Weights of a small GPT-style language model, trained from scratch on English Wikipedia.
Size: MLP 768 squared ReLU, vocabulary 2048.
Architecture: untied embeddings, normalized queries and keys, capped logits.
Training: a variant of Muon for these matrices, 389M tokens, 11863 steps.
Each number is 128 + 24 x the weight over its row's rms, rounded and kept within 0 to 255. Layers, rows and columns count from 0. Numbers have three digits each. The size before them is the row's rms in percent of the matrix's.

# layer 3 MLP up, 768x192, rms 0.135, rows 135-171, columns 0-191
108:116193130149128126128151135101085140113137093137118148133102159157123144153097112151127120129156158107134122110134120110142098108152142121165122152129114118144148124150140146108071148159095150154160108126155149128107142188141130153102137142110162098130161069110117135149159133187121148109111110151131128148106186107143136098100125134104170153120122105129161115149136101153123106125155120111132083155122133081132157098115107129117086139112119105127120130087127130168121188111092092152129141124144122094137158118138133124068118181088138112108114163145183149107174134140124112112
102:114104104148162156122114118177135091119138129180133148120126125103111107168092128170115125098136134108105105123155121147164124111147098133119157100073117097138188106114139140090135174126126135134120111141156139120186124139133149151082115164145098150150102121150166093152116111148153143140138117095156132156092112125101090139118112147154117112115151094125128126118144176149129142131148123133110145131152153127127103101098119128120205112127137115138089124120109112143129127105142099109120093138140131143201142129180104117184140122116091165115142137076136150107175156149114124100
112:102128138104118122146118104127106150115115079107153113168192130092081121133131118124133141124135127082174126124143149154126127151123124126123077139134113159124141133135173194117105139094149136113124152122109105121152107108069112059121100128155127091118133147156099133182111139117143093100094101150125099128113145118134160142159089191094160113103117137132076121105100134135153108107174130146145156140134087135139124113110136138110152133126129106114115123127111097109110133089154040156132115124121120123160102115130123150162145084107113152141122125121092142101150132144120134138
106:146126105139138179130186110093111158146126181135143075111130167124144143145121142138152131114105127123098098165105120124128151102110110134138153113154119100128115102143130160138081084099121094146137124172129142156114112116119100162101127128111183176128158129120181146125113154111100102133135095174092158149113155119117128093122142096144129100142109140148121080173104106156129110159171135132125096098130140151127113175136114137131163094147110093118162120140094126178147150084147107100116132129144111115134121116157127068092081160127111116104131128144107121124139127126160156149
097:103161145144140111121136111161088145148120123119124128089127158148124128110117108137083154121090117110107187115114158105170083149127115122129090156120112097155132084162132127127165147180117141122124154154126126162118113118125134159125145156137148122122082127108159098164194093121122096159128131164162167114163142092137121145195152104127106117141130111098148151112127094124107098108129115075093113119153142151118086154130148139132122150139146122159138154132152094127125127112121155109131110091135110130181119131120127125162144124110079169161146097101155113132162157153085116159
092:108104119154138124091117143098142086139104130109100115146153119118135092144131099121115175171117132139147121136141150093149112158151128119139115129122125108100121162153156086126128172102084108085134145077110155094115123113157094116156142155121172139102124121099142114112100103132127159148104120095131141142116150156146100115146137076157104142104169144146098084159089117168135159121108154112102124117125134147135168139199085078126105140134128080126108124152100135184129117133132105102101126158121150106126118104123118115083140138128114091130116148131105155114112078174112090147
102:078146106105107127150079128060111105142102126124131103103136105132142119125163106126114131110104121148118122126112083126126095099122160110117112111120140109103147134136123125089169118113102123129102144124115130133109157159127098096152183128139138124116146131150105142125105132126120127140153115092173122098134133137129126117153133151168121144124110124109099155122157106124195139127092115159065082119122092135129080155136159093104153172139197161122145173181095155126134128129150140128141094146143105088149146152142142091133096143172135137146114115120186129131102164106157101106
094:111151152117141183133134071074101101086114181133144110117132164096119114166126148132142139144099119156133130134149131083176106135138148120128158133147133106096191177087135110100123132119175114116096128171105146124163116147137183145110127116162141135133099135080122130129109103149117136110144150133128151125141146137148160129111135141121135091166131135137146128147094107162108113111097124139095115090128136134103169106132092089120109107141116098146137105121121164099134136113116135101083100136148142154093120097117078152107124135180122174146146117113132074146164109107152111134
095:130122089138139117114119089104154149144122123164124121124156110141126135111169162160098145123104126137164074117177154138100074186117153078115131156115151128145135122185153130124077116139105170129130144181141120114133152135125135105150160160109123101093127116087155152124141138146138107174078144153148118153066172131152164142078123156088096135124088113158141128106128119126104142153144114163172100149157150138129129127099166126099141149125147107136140142162142142154153124140154130132130153147154132127149127131123164088125154119117147154131113149107145111129090141120134075137
100:106096113073099145130144111074127118113167130175139122127121126117143114134151114119117161114111117082083103120107099139140101129116109108115136169120085119142141114125128117193168175130111142132091122117142117167152117111150107129127108126115108134173127170171133124133141120127104150127106134125142138152131104098141116154117114137122104101106148092164162156078148105123168094138141143112094118109133097072105129122117126154113153123156148127130127130130084153112141120134126066157127137141148071114127124145170093062155115112134172192131113162136097146122133115106162120104
105:131163107151102171128093146171118142121174136153130120135115102095113150146097125076143121107163100117108141107158141144100122095144092132133162135178127071150101145143123076146159103129113132161094118164141114160107078106153088127110136147129108130139126119128161135151110129138100130112106147115141074113153101128137103105140125111110138098134106121163121169165128082174106170138120188142129096131137130138163149150109077163124101152127143135124129173104197135127152122117150145082121098162136108145100124135148116120119117135133114138106123125133112175101102131117147160127
104:104144172118111137165132123134099172144131109119139146130190121096123091166119116126150162146101112115129093142161136127126086113133159153149138146108165123100116087131108100119118131118120137181155118179112125143109104114128079087148127163134160106110128100161145102168134092140100099116103117143135101119141122140148149157137139134074147147111138128079188157121110111133135125135100124136154116081112144149097093137137104130142116149081115129118144142143122081119121171080124100175114162103129130120136133130121110095100184160119121127139103074116149114151096154112109161101
093:116149097157128146096105115121124105135093138102137114139128106114123124146149143181140138133113152177121143117127142188100092142134088095098076145143143132094125075137137131113167143098106096131106125169136088119100107148111123110081137127085149135137096097103124138173101124135157169132145085104150129134134083133150143177093121139157084156146122158151136126144111108146142064161130112151081154089097153124105141152095112084132128158137121131094119142102156144090144130108117122115119110103163128103174164109137134102131144168137114127148127145107114107137138106143122159099
104:077171114130113074110103090124077104161147145141096109153153126144074140111121146115106077149136142143123157131111128125126120077194149140112107094152108126135118166130135153146115160150144132124121090145105131141134090181130113098089134143136120107087112134164145142103099130133139094130112142109153139142149096137149120078170132130156141066146166089116108159115112144169136155103109102150131153118130116137103132148113158107127083148135128114117156093094121128116084136133123119108095137160109150085133119134116057140110123130145116089135137121128125127146147128081108130121
093:157153157120122169158140095122141185137138129149147125177160139112138096147168099113151114088137157113141133076097109078146118123105155142157113175105151147051127136129127120140166155122124177162097123143115132162126137171162127143170126159110099081092114154107132136166166108163143126109093143142105149153111140162119120142120140134147147151120121095135104119162105109124112117158097136138102124119128129142126143152119129133113111149111099148142186111117129117149114119094132134112130101154121141132151102107178150092169076090102135122113121115163137120146081154119124119119
106:123159113144113146110114074087101098111109066158153118106147102149118127146101077121150135121138124134105127091103140138105118149096147142103127143109132120143119088113159180136157089118101118125132128125160085134132143161137161114110169116117127171123144142117146119152121133145168129077166113098126102133138117156136156115131105131136135114115134152150101071111143071139090095164151132165110116124124135149105106157112099169113086123130141112140149097162098133095099128117122128146149168152134121146148172164063136092149141123122160171126155138076135126135141137114145087108
099:095142130122127118102142163119119115108161110146122108137120136098145148104121169123134116146119131121138128103155138093148130109161092084120138137164114152146096099181107135123102123072144148123136102140108140142159119123093104148102114155160114151153139122107121123134162157089161156095098118109131178111078149136166145154113118122142148133134100106139125098094092145137124162103145126131079114099103129150101104107097181180088126115142130087114160178124167130144138120135136130137094122060099126151140165129108155121140142152169155087123090090116148095134123187127141119137
106:124114084161127101128166104117103119148135162138132128101119153119132121113113154134127116147120145105193177140122140104130122141180141126145121149135146064108161110110145136128157183152073123149105146129109110116105136147124076123134155130119126151132134138131154103123111114173161138129100141136105128133179124102118098119111098120142088128111137134152129117117162150105133085124128142085127163148183134088122123123151103152103091103126103137135151136136133099132113155123100164124165144138135180102178133121128145120064131131135110110147104146168098113086148124104066117188
106:112109129122158142109118155135130160145125161129147082145115160107124120113115101118175094130132146149129095072105135135165106107115095147129155118125110150161153142106113132128123148085116152177086123122147160120087109122113112169130157136152121146100141142119125165130152128127150092167145137106168143140122130160123156099145075158143099132098143131116091145134112108116143156188141114121134084206081159164094112139140150143100102143154139175188107127105085155104155137106158117123122122156106119150158142132125145092164141138141124138138115108134119134137124141084102163104
105:128097169155147089133101121157115135138150149126136178156167137134173100114152167149107104122168112106146134122111116110135091155107101140127154134141140124126158163157191162098116161109081102149099128142081112148133105111138171076105152125138091114107109144099135122117152119123126127092110104143115130144121137102117122174155138133116088142122167127148104171120080155122162125120102078120143097105119126143143106116149118111089125130182132124096094108099140076158116121138148134140144126075151101139123116131105098074135152142125099099115143127101115120125172106165114141120
089:126155136107121105167118122158138152100103132087143111161094120147124097132145154139114136125121116108134181106139127157114127120127135136124091133088137149147088140148134140150130139111152157200113158106152150116154128161140120118146154133133113139108125171097150144123113124140099101136159146150112142169098156141153177147143105119134176090145129184105109148148125110188161111085134117142133092161109135153126145107164149154105160139133097102149149123129088119068154105123110116132146115118121134119122155146142119133091169123135131128094124095080182184098165106155095102105
110:091175129137132124137116124167109112119139171151184124192127118108101133133134129166134127141129109125184168146130147122105131154150160162158183134099127139157131103144060150143171109103109073143122146152095109130156101146158135137120151120109120089110115113123111121135133121096134118088121135097096113111105131117133102129129118160087109135120110156144129087106137125136119117163115173135150134117101140073136105156143122107123118148144125156136095094141071133097113109143122164133141117120106136140163130120101089189117097134138090149110141125154179086111101149148141143103
094:152148125164144118132077136122133141161155130083139121083135181156139118137138112152150111120119087115137132133143135126119147108124148124148096078132131105100110156089112094120146127141127115150109161121193101074115095158124138157140124094136131116115114112085129107082149109152138129162119121127120114170094143175097132109135094160137149160120186142084157117120125126150144115104113176132138096120119111111135108169088122122109135153135150119147122163150115136189161157097141087095136168150159162139122174147121153108145112101138110149151146146125152144076139107107118101153
103:126107127135135068082124113131151128108165106082102075103113134131129091106099088155123148132142093107078159140105126132158103128093120163137138138133155136088131145142151163142127096139076146127155160096129107147155090152109107160149095145125131155110075145136147140149101127120136121138127170142109144095120127083130097132105154145095130135128103128137127123079114115130120130147123132082098104114172120126123181130118119118131189124096178162106137119109119141160102165180110122120133122102130095139121103131183139121105153154146128129096143144093157141161129113126112169106
119:115120139104145129130113103122153096139152119140137114090126108134151117130103119109138095087090144132091139135146130086054107121129112131129137095163097081102119132168150100093154134146130133164095160162133134104118118114121129139098100131165120122143129134140163085079121158120144140045114119102109124115081156131128117158112148143137104101122070120129100099139129151110098118133158108136113112152121177084107157110104137126110099088138159166138138108138115090139099141099144103083126107125160116165066124135154150117122108161109156149119088134103163138133121125161141135127
092:136123132199107134184113145146142124139153108164149150160137088139125139129156105141118128140116106138104111114118110176160126117113110130154106132156126099111091153157127125145124155124082155090120113090147124117139090116119142102171098134082122103141141131105185111126114117151120161127138136149162098190116112124130148148170130123161177177178140114111105110161144117093161116163094123165154107137171091120096140114120173164137135116141101108103137105135097149128107108138131103151119182128133123139141139156129079146155120098120113128119164116116161129107145153093129165114
098:097183092159168138119166121148119106150148125115138138150133136109101153134090113152108119108104086092126134136138134170120121181146146138113142126129118180100140121145119069115154097148089116126108144109132087116146139125126118089116121156123136108154109136125105139123151128151140146059131078126138120148133161131101126157115162152146120136128120140154139099110153105151148133095136123134116118131133104107075122128135143117107103147136138121131131204142081127171122138165095079165102092116154088153138146130120162133150122112145095106096111083099119083132110120188098158143
091:145074092151151116131119121157144162145153125119141114153104115176163134148140172163094149160124133118090144161157138121098116123118119143089125153124109085142117120146113150142174130111117116182148140098140136131131106180141112093183142121110085133143086168144115150123135116117130145152167089174128119133118131161106146108103115160157157095111101124123143085130140159109137087157134136127115158147118136169142112144133171130099135148120089096113102131110105126180094177120109148168119110118098096134150150163127165095086107147139139114121150108129114120120150125088128092157
089:131125159123151129135156097134106107117094125134147142170102118129131126096174123166182158139139121170113153151165114142129104097128125106151146105148124150147133115123154098132116101114110136138095118103119155159168111107139133137180111122153138166127166091155084164145119184144129102100110138090114124107116140133131113139156157094129110079120137135112103140124137170139113166140106111168134104082104122139084142116124096170160123107114090127141094120112137105138172122115162130169143128121100153125125191154098139068137147157163138136142115073130098128144145137107090162123
104:131142128152141177073140159120087135123126124133116125190136145139125133128128079121132159146217128123072147121154115126121149150128166103139183139168102103115133107109111138113156123200117116128127154106132157127081150148112114115122129116127151152156120127104092130136174130198141120119120117151137136114153146134142114109121110142113112116101134111132113104111095138117114135169115117112137123132106122130148140102129128172066096078119082134141139153126155124162151132101107109104132087123096119083107122102155081143135153110124133097119114146090136141143121157172137124095
094:138112177147112142105145125150104121116130105138098141084112131127134142101171112150145167138096101110141125131150129122113092135158125133167079134117117104130165162127129063141163154110152123108136137108125133151112113078134129135143135119135096118149084114158132104105118134195119091121081113165104120139145102156102153107157099138126079124146133140122121117064171133109153089137140121160086100129099124163107145137161166146139152109128145105143125137133132142099140149163112177134183150138140086074098107144102133151107157112107130124115113154082166147138143115141140099129
109:114116160112123155148103132122140148119129124169103119101155134133162128073116134102126146118113096142160126072136145114128192130110083129154161123129170115141159146148124116118150141125134137110110122159085123111159131169137117149157109120157098133141087098108114157137135126128077170179134165127105103126094112117143140135105154150129081164112108095112114143108098118115128128136138141140149113138110160139142129151095149164138136165106113156151165097118110085070145206139127090122114111120099129107183131099141184088109147129165119113130126140143152172123139140114120145114
099:146123125133165113155128109154092118151129121150139148095130122121113179082125116149128101123123109175166101171114140137146111123147124154104106156151122131124166131160111104126133121149158069132165136111135145105158162131173112146141134123135135130156115151133190121074117122116108099098176091114143127160103158131115132117147075116159156136123117108125108108144118160171170136124085098099087118140130111093145137118134121149115162075126130132142110109168088132146132171099154158093120091141148116105158106124126104142107143106147130115124125154100111163100113142114182192125
093:121147124108130134159132121143145152166104071089147068156128107112157127098136127126113154136106123131104113165099107079132102145115133160121158183114081115125133147121119095129099163121111131125118120121115085110157130179139114101153153150105161123125141115110115080129137139134171139187124107109140155144137117160158141175117161089139101183101138118126131166136146159163169169132134096148106114153099095131153130118161098123115131106136090126126149136104160155157120156123120152136086126124110102073148140162128124123151096132115150072182136133116124120139142103123123132103
099:089102106096154173112111148146075106107112110100169158084155102111133129136147136149156140102129111141169140087103136138191090118137084115157128121114104145127116097145122098143168111149136078122130141146149079176123093132081132119127137123153101096137102137124112149116113117106131098100162104142111093148138130144111083131135118162143186099070143113099124112129139153123108126132133134144151154096110157116110143128105138123122137135126103090158104122201126112100111130153152124120129088110135132102132129110173142126139092101100104141131141144173119131108125139101149164164
099:147171116168115136132124158147154162130101111080160144125095166133126119119131146106131161164154137147112116124124151139091126168117073144133174114123135160139128125118189131141121089119105166102103135152144095187153134120088108123117137146115130099108161069117115106125122118146116142147177112095079126084120109146118129140074097180116132109114121113140114117101142148102064122112128109147140143134101122151099129080104097154114140156146117122121120127171131163158082151155126129080131137123153102135170131143129156116125146092115143140116137142176118115111118134106109119167
094:119111127108139121089160109130110130103123161128144151082059160123125136136158174141148111098064099111132113184116142113103125161143123089103136152131121108133144134118139135105105084124145127148114128115122120110138145098123137133139137088129114087098135148102164120085154121098137129103151134130129134154113161142136120160149157134093176148133109115095147134135156115122167134111123163094123087107102111097091168094132090135138146136128101119126098108128084147103108127164139097107065101120102138138128142125132131074104147097129136127104162126086184177178100132136123098120
# layer 3 MLP down (transposed), 768x192, rms 0.0325, rows 135-170, columns 0-191
103:083157128138119132112119132108093131136144139131107120139142120151132146107122146151135164151099116108156136138161117148123118188122121161170120114143140111116146124144120164126140123161115125141137159107145149148146164132104155115146145161163117124083118116138140093058158127161139122160135102128142153192117088123149118160102125112102162127147126098157121135149100072160185159120163110127126158161138122079106180120145151126107164086102131128120136101120144157048127135125119140188152127145153137132113107102098135115114156129072128126109134131158121117109163086153143109136
102:127144078138152099113113141165146103102151125118095126102121107130116113140108154169091130065176129168115117087123134101131152143147153131146143125124136174146120143107135134134205138138106111113155115107122118100103160136142166130126070170141121091105139118170144100127120139131118135132158179117115112117121129125145126176127183107153119137123102112137161136134101113123120104125149138124108145116151127114140082164111121103102130116149134168159124123074125134170129141136075063124141102162132185165147124142141135152123119127113162156099140155120097131083134117102159142103
143:132099067154114141167078104167142161154102098127117129107113149105132143137107126169128132119130100135126110172140116142115087115150141160156134166116126106161093105131119128105132081128138140127148129127118120117150090111136118169132132156109140115146123110178106099114109144106157129137136143095129150123098125115157111112111086133131110112129136113122120120136132094121139132153154157107148122136107100139110122130091179112138092084159120101127139138152155159140072178074120035149171098135087154084163167145172106131109116114139152127097146118139095113140139139124113134094
105:127075140129117152155110097174158130101152146157146146095136177176155131122151107163134105132100126155115112155135162120138150089163145115153182150104137148144159105113170133154146123124149152129129111132090112132092072157143154105126107125124174137135147141139140133116087122145126170174169131100115104151097110124119124158119066104142142085102111136133106095085164130150131130164125172118115135128120143111069132126135098102096167132132105134127136095140081147161164119116185130120106157136138131144154154093133163123142130165139130155145125146147140134131109109122123112096
098:139147151179145100148114111155115115138141110163160127119123125127165154117155143127117104133132102064160156084161137155126115150132115118117054125119147118144119104107133086109182101101138122074097132142096134138166161133152107137135116143124068141101110102119133058139129126115073120139167135173144133148089119123083111092120072140133126139120109096130115136148095100087161129110144130109147127124120142134123101123107122152147140124195153110134142133138106149136114132148142120071152080128143119124151109128119134164151120110126135164129118126170110112108135110096112129167
088:125123135111133139160132099106127155185120128164092088115116098146117119154165132113097138151117142149105083151115130138187142155103108170160120149176142130156140103133129123104104093143149123139105102141114162127084134097118103156114125150109109143146140110143112131153125172148127141147147165141130138152080139148133121111175102134136102140120091152142103121160106181141052144116135172178116103178112124158146124098159104134065101116147095149101153098110126152132105112159153145153137117124155110166123141176112126138101108153129124121156139115106141154125123137161157110137
100:119084122157141085154109154146084120129114124108136154136135128108120135108095145143113157126161161115105114146124109165144126127152149168146146079129112092093123202090093113110144112118150138120128131153145161094212167104154117154125127092113118140117108126114099082118114166117153061100166077116089142126145119108133154113149113159111141109133148105098123101124137120130166093108137125128111130109138110115099124104146098105118101127104139148169131158154136118135154119093103129120149111105090133103145119100144161111143122159098154126166110100111159111150121098100127138169
099:140158118134117135107088121085152113109161158138141154166139102132172164124098142103133104118100166171078123108117115116101146114127122114093131110153114115107132145121103130118118105129167134163102069149117132130153116096139104155159156163119153131141116115165120142139117137101117133137108136129123147105140193118130124112117065150142114148147116111105127097137119096099145099120108172141157155138063094133174173129093160136145133127139124138148148164114166129157154166128171154121184122150109144135101156151108127121117090113184105164109133130116123085130143093091141139124
096:143109053145147112089124078090143131120170112149126165113132103133165132147071178133162124136136140146112122077148130185119123154161119094124140130093125157111100111169141126098126107105118133120169110127161137122172135155116102130153140110150139186106104130129140136129151159125105153144095145131139101099101134117114116128109098130126118161082159124126152124112140115167113147124106139177133105127127142111135116146120124179081126145104095109122115120122137109129168143149158143131100151126132150116120099113102104124162112099159105085141152159121082133162097170152131149078
094:156148150151143136137102115114131108115112086084147155141091137178121183131148133102120113140143083133164136130126116082143146135138080160102099090120108146107109109137107130068109125102131145134116084149127167139157129170134133106110113151105066124152101107138151149138106172114166131134089123111155107111117151119141161149128122105167099122150141145089113093130134180178092109117175137121126127115143156122152094116135140142117091163134153125131140128116131124095082167150107123140127119122080090135156097140083110091140096127101148127162130123135114123111107104150154135090
106:125083141133135122097119112151142142105099129129091153145181133113154144136144131200136084122124122128132104118084094124126090129092122127129161126086103119126116096093145168144113127132157139094142119132158100191112175109112102138113095126138150131127126160122093131079154136184168134120121161087130141148096136157135126124114133125127144120097133109101139130080176112114133128086114113134110157140091122121101114061108089167087123081151145135157119127129126091163147125143107155146143104109179145132155112134113151125102107111146124101101113128153152094154130136134097128099
098:156117092128123086118166108132116145136123184173156141112160134135149141137092121124108132130142119143178130135119113134102122125133197135147123132113107125121137123091096116096130126116119102134131105146139127140066138113078157105103151131172130108126155102140100158125121135121110128156107161098134136123111136174131094118076159108104087147152159152094070121140109101118136174112117164200117165147127086116139112127071120159094124132110122116131102089146140109101116129139143097120112139134133116169111179120129063143135138150129117154139123126132129135132079136106115178137
099:152100089158104117117127120170171126104094161115159127158116106118152106106142124144079115127114161179141075130090123174138187173111125132062137145152141101118080124132119121141134163112159129095097121118134137104114136118129157128125140129100156097172127130145164134137142091135119149117124152123126117119136083120114136104115133155170111121110107184118090106131154110136149129128133148116170075108087079097116122156146123117141145118069105130141127160115148094115111102126118135130110143126146135145153173140125148071089155121091109133133139142151120120151117096152158106127
098:158125124092182155129121085134151138171113121108110158106124137122118103079112173091147141113138138124112138080113082129148130111145192135144118110148104091142138123161128150135130090190157122131132133105116140110122136123155100128120158115114137131122118166110115117130112119178073143126148092128123140097111116133161101125130127083143086098144150117100138149172140178170163141115123135155178152147122142157138147132116157142150107095137155122098128124101096196162118112139116165131109131133110104164106127098111123115119127184138131076145157152132170141138130126128097140106
110:136138070146139145173122130123146103147118089110096097113105115144094117122125112132145093131127127111135154139125081071104080110128162171114094131090163130078115164137122114137137122138137097100143133128125135138063171149074163178122131107116118118144121095139127117129110120119113113119136140101124145115082116136143104146108143151148095144081090173146101137100130087140141121120132140150110095114095158106153156114112155155107125117128150125155159125142135134107159138091161155145115138100145122140101122106176080170116143099124090104119126104138145076113138125175082123145
106:117100148125126135170148144143171127125150120147142086117118136127128139117142109150114101119133156147111122125158120089089151141144120147117068116153135162115125133120075136135125157087140148108118099120157102132106133115093139106115158132105093132126136139099120156122137113145085173082134131105170139118182095144107136112128131096165140142118158157104132116139190139133138128149129177140104132127188130116117133147122120172144164088115127211100113067082104082137146124119101130122110122107143113163089127090126117089155131149138134141143155131175154112133137081135139142117
096:164111118152117141127150118092145133147091109156114127112152131080137122114067156107131141127107116089132085122127144073168125137117171132109166124149131131104113125160149140105135147083109135080103097102157132108085090129135085102129126151114140110120140128124138109127139148102142112112076165099138133143133143096157173135115159125132114122107112175165119122100081132129115152128145135070126132112133189124136142142116176081145132128119119114129165141180094137153093116180163135123127121144112150103104147119129081097135128131151157118126077107109117104117090124162160144118
096:094095121116156121109161125078132123131137134132130135128136125119127123102145099143135121126121116150131121109146138143141113119097117110132102110122142109086117096141108107168143079182119145111162135107174158133138127118110151076157140144168124130198138102116107094152169176149108159088147105107173137101095149118142123120173152126079190130114048104099138149133106119096144110155140076131097146126125122119104142115090152162157136107152129099144121167110141162132115130163141132141150128184109130148152118115168153178133126145159128122138125129131104117138103103139133114100
101:083104075143150157139142112122098158146138156119160120151181155113167147105149155108128113106184117072148161126151094137142106111136145149086141047103090098114099078137102117150114111149108129155130133125102122134132141135124158145148141111132061143150094133127143108098106127117113142107108124152109108118090129115134110123111098167112127110105098118135126114099125111136122162112080138103099123168144142124128132111147091099117129128148177101146177140146137092148170141149127125132129127118154114092149142140115188147104088133143083164118139127146138143155114154125132117148
095:131064112160148145135125166136075145130140131128124125097095118133115095143144202103127119086125133129105123111163105115149122155069154137138139104131106105132120133111127159125091112199110191093109151129141113112133100118114161103142117124097111157125132152120099122087108166117147150090131134105112130107151144154111106146125137137130122112143142105104160142169132120152105110123143114138113097120118100182105148131110086154141169115107181134138154136151112152140079087120110123105091128144188095102129134095134141140143135150116145169125137143148127070157157115122141137139
104:111142147119138134107122134146183158114110109115134109129091165146104100136152135140112138100114114106121130130133125123152092118177155136148120109152102173094129135111140152107144139159141077170114152120129098154129093133131120103140145111128122081113108135117115151066147149133134140155116142101127178129086145134098107148114151116170157114141169145140120165131129118184150119108140106119158116152099115127094152102131118115176145079115082099151150157123120133084162104119082110154142106175134162113117117137143090128136155165116142100116116114137098152064114126124074103177
115:181106169121105134073151122154111156130152152157128149130133152148108142111141113103110150144083115154101110142098124094132145107132137108146128129102110112117127126125099144137134132204145137160122115185137114154102143101062175145096117173184156109111163134112064157149140143115110130140143101103134139130147132144094153121110145076107104147149098134164124129108150101119159168112158125139097172131135122107142119175094113167137101116137133123148123133096110133120109142127162108114080136153151143094115127098113062116144144143127141094143149148135112107124136127142116157139
139:105135105119143152124117131136143105129108097108122164114138149142129149134093115135154118127123131163138129145124105154168137152117155130147112142175161132091146096127079137102138106135102152117142163113162124114106163085151137176132159127134133106135116126113108110099118120168128090149103100125117130177155128169056127163143111120155093119121176112087167135108141149151127120101137190134149115104096117097163115163105118105112148130102204127154108142143096131148152142155101127125139175139167150127081141095156112151157119106094136144104159095151093111127127110089119114123
104:141102134126124134085121186111151106145154114151134131141164109149108120127120131116132149084131139120125093101126153133124097191150134107157099093104100170112149181102166087127149131169139137076130135150112132120126115126119111110096108129148170154071123140125111099081153160131135132087123095111132184130130106130103159189116113151130135104180100124145139112155141154122150065100134145143145128107140138118162143159153115089096109127135148125123154126137145067109120130102124133133169059139107154139130106155115133142121128123120141109097122131127175128141134162119132093123
106:067132129131117094110072178136114124094119122086093126125122149121138078064103150107080125130138136129140116124100135122138127126100117143146128172106119119145132108141147147154109118158113138096180122128116114155094122078091130102123174103165161136146129125126107177108164089105115130144136110147151161117157130110119088113160091147140115101135129134114124149150115128092162139163084119125138112145110135153108139092128094157140164141112128062141133142142137149116135107142162140148149158121142161093167121104115177150167170129099127120131117139109098115134150084094125153128
086:139084136110159151109143136143151117110121105105137119108135127105154134131154130088114162102095105154123107185164137117164115121111143132133113116122147147161099123126099153139102125142092127103135127120066159104123110115099157130107105086139097112157166078128134123145115115114117095052167116118152144136170124093152104138136158143164117135106133163119095147122150113081129106167128120138171145122174102157180162123120132093112107136167163150097163113117136123110104106121127134143142140112136114089110126146124135115132122132113136093130123108114104122135162069099137170055
093:181149099079174120134095100136145164150098159139116097123160159146092126108143110109118157097137172156117132123092148120121141108106119078119141168112158114132141102111172138129146153091111139122091131119122118096128141118141108122148119151115172078096139091152134121186148106126132133142074126144177159168137151123173111096112124113152095130135107112064116127121129104130099092136158116125110107145117087128118111114137149139166142167071126105156103135142092172108116118102153128142154147136106100099118137113124091088109112110143100141132112127106151169131113113121121124133
099:091098103113083140135153115149083129135148138112123123157099183178143156140166126111110117147125137151102092161139153151132126094112125088106124181186139091095136091131145136130141120121088188123152130107096152111081109110142129113120129178084112110139094126113111141114110139165120101081151119096130147142159152153076144139138128125117148132119118091133140120142135148098096104121126096151172158091128112151139110127125157142174146101090134105082136151105176129120120114104128120142151113128153120133115072137140155134130148110142100130128149152104133073124121167144121116138
102:135126123105126151129120131157142163151127098139146107137068133104101088124142130168148156132174153180099117179144090160143129113137124082139164153148112109158117114111102139119152124112122107146100161126103149141085169114129135157149121130114090138085165143108112141101107125129097138115157138111092126126141115104123131132101143082097107143149160151126118156124142155115128137110119125171128116117137124161046131137067137136116100082113136090119148151152153130141142159125137148132145157091120149085107160164124068130105127160112129116157109104162128131132128128175101088159
105:099119099162122157133119128139129129127115090128123154127139154158138154117148140147124113146118157117143130130114135159148207147162123176107134163079119107137167095137145172146154112176160121105093138143082107109107130115157163097136150116181130102150109140152102163132108139147133124118143114097128099134121156118154167071157143125104104110123122113168114135073131113146118172104142124100133135157094105105159148165113103165166136153109155075125135141109127079101096122123119150148133120123117096153110181132104141140092161106153113126113163110128136120100085106135122124150
097:137095137129124120127097131116151155166164097143169116115124151140147108127129145150155138178123105128113142133184136226136112118097104148146127143110133193113097117079100107099145091139121143116145162164143109139168126134140119107155147100116147088162122167149170108127105111120113170146129083145104137143109122147122139149079162132122117178129087130140112143121137120131123092155073114135142064095187132147104127141153158167143145146142129124135132163135123135146099126116106104110104094122163139140090102135107127127148143136137118118104111126114130109130161124134091106123
121:124127149119112157100152144162148134093089144174125149096195139153120109124102152099172115113110118122120060134137138109112095096151115125164130117122118136133148118131115174157160149107157106063152143153154108079121155130139125164114115155147130137129109105155151141098104160137090120106103125123134155118104137125150161145113126152140127099105129150155150155099109119124128190119128131138147110122095147078111152143121167169154145119124136056119130097132104105123147099124124141131106118089081103128135143151091129116136124097104125122081154106128095093102131123133160178135
098:135131091126096097144128108159127110115066131073116165124120136163124121108140103123113103132094119099130139151160107147172119096124134118149141097127154123144102182144076102168107121118115124139154121147136093106086119116145112126175133159131144097126113148097140128108182130136083132142180122091149123124157141167145086133146128113111162164162099122108172101150122122101137147136120153113116147140123153131111150175147086117162133136108177121146105130163158129097119108099105134131147142104153121120136150094201122140126100093147096133110129104147144082108149118108171140131
093:123095151096143138151136129090138173101126083141100103176117115156109130109154103103161138091159122142125113108153138138114135134137108145093127138140091112109146122103142100129118165150110099102087109115100109125121135090155150128120163163095143142129153106141150101127180160157115117117106129124173152114131102124132108133111131081120145089092160171133124165140201151112143136144117114142080148131095116136137142172135109161161141101135109153153139118157154072172113101108158130147128148100098130152120095140131113153129129136079160093141135143133084149197120137144127120128
095:134170113169131131128117137157123136151128129103099165167137172147136134105106138155097115137111143143097158144121144149088126139132166112130158153095157112138159145105103150102124145173086165129135100124127175117123073072146139128162103141088124110066123114096080099118141115126138143155080142114088114119132128117144103092129099132116094139124099115118121138101084132146130158131123118088101129162094100132094093139136159137094174156100111136134125114101086117112160099102134116142156103141136108146147129149114107115148153136098123147117088155093168134151120091095160093113
105:135113117132089092105125102151114141127109131122128071102134170150119106086148117090121097097143172120097130142137116155177092126143078112104171130145104125178139161091070125136127148142108149122134125109130117132138112121086132144149143126107162130130135140138123156095174104097116093123050111151148126118170131120082092125126125090132114101141132129130141132115146148145115202084090104144106132123123112125071135106145111124108125113142103117092132146144128115099089139118111108146136180117149127124176113118139139184154127170127090148143140136141108100129125143139113122102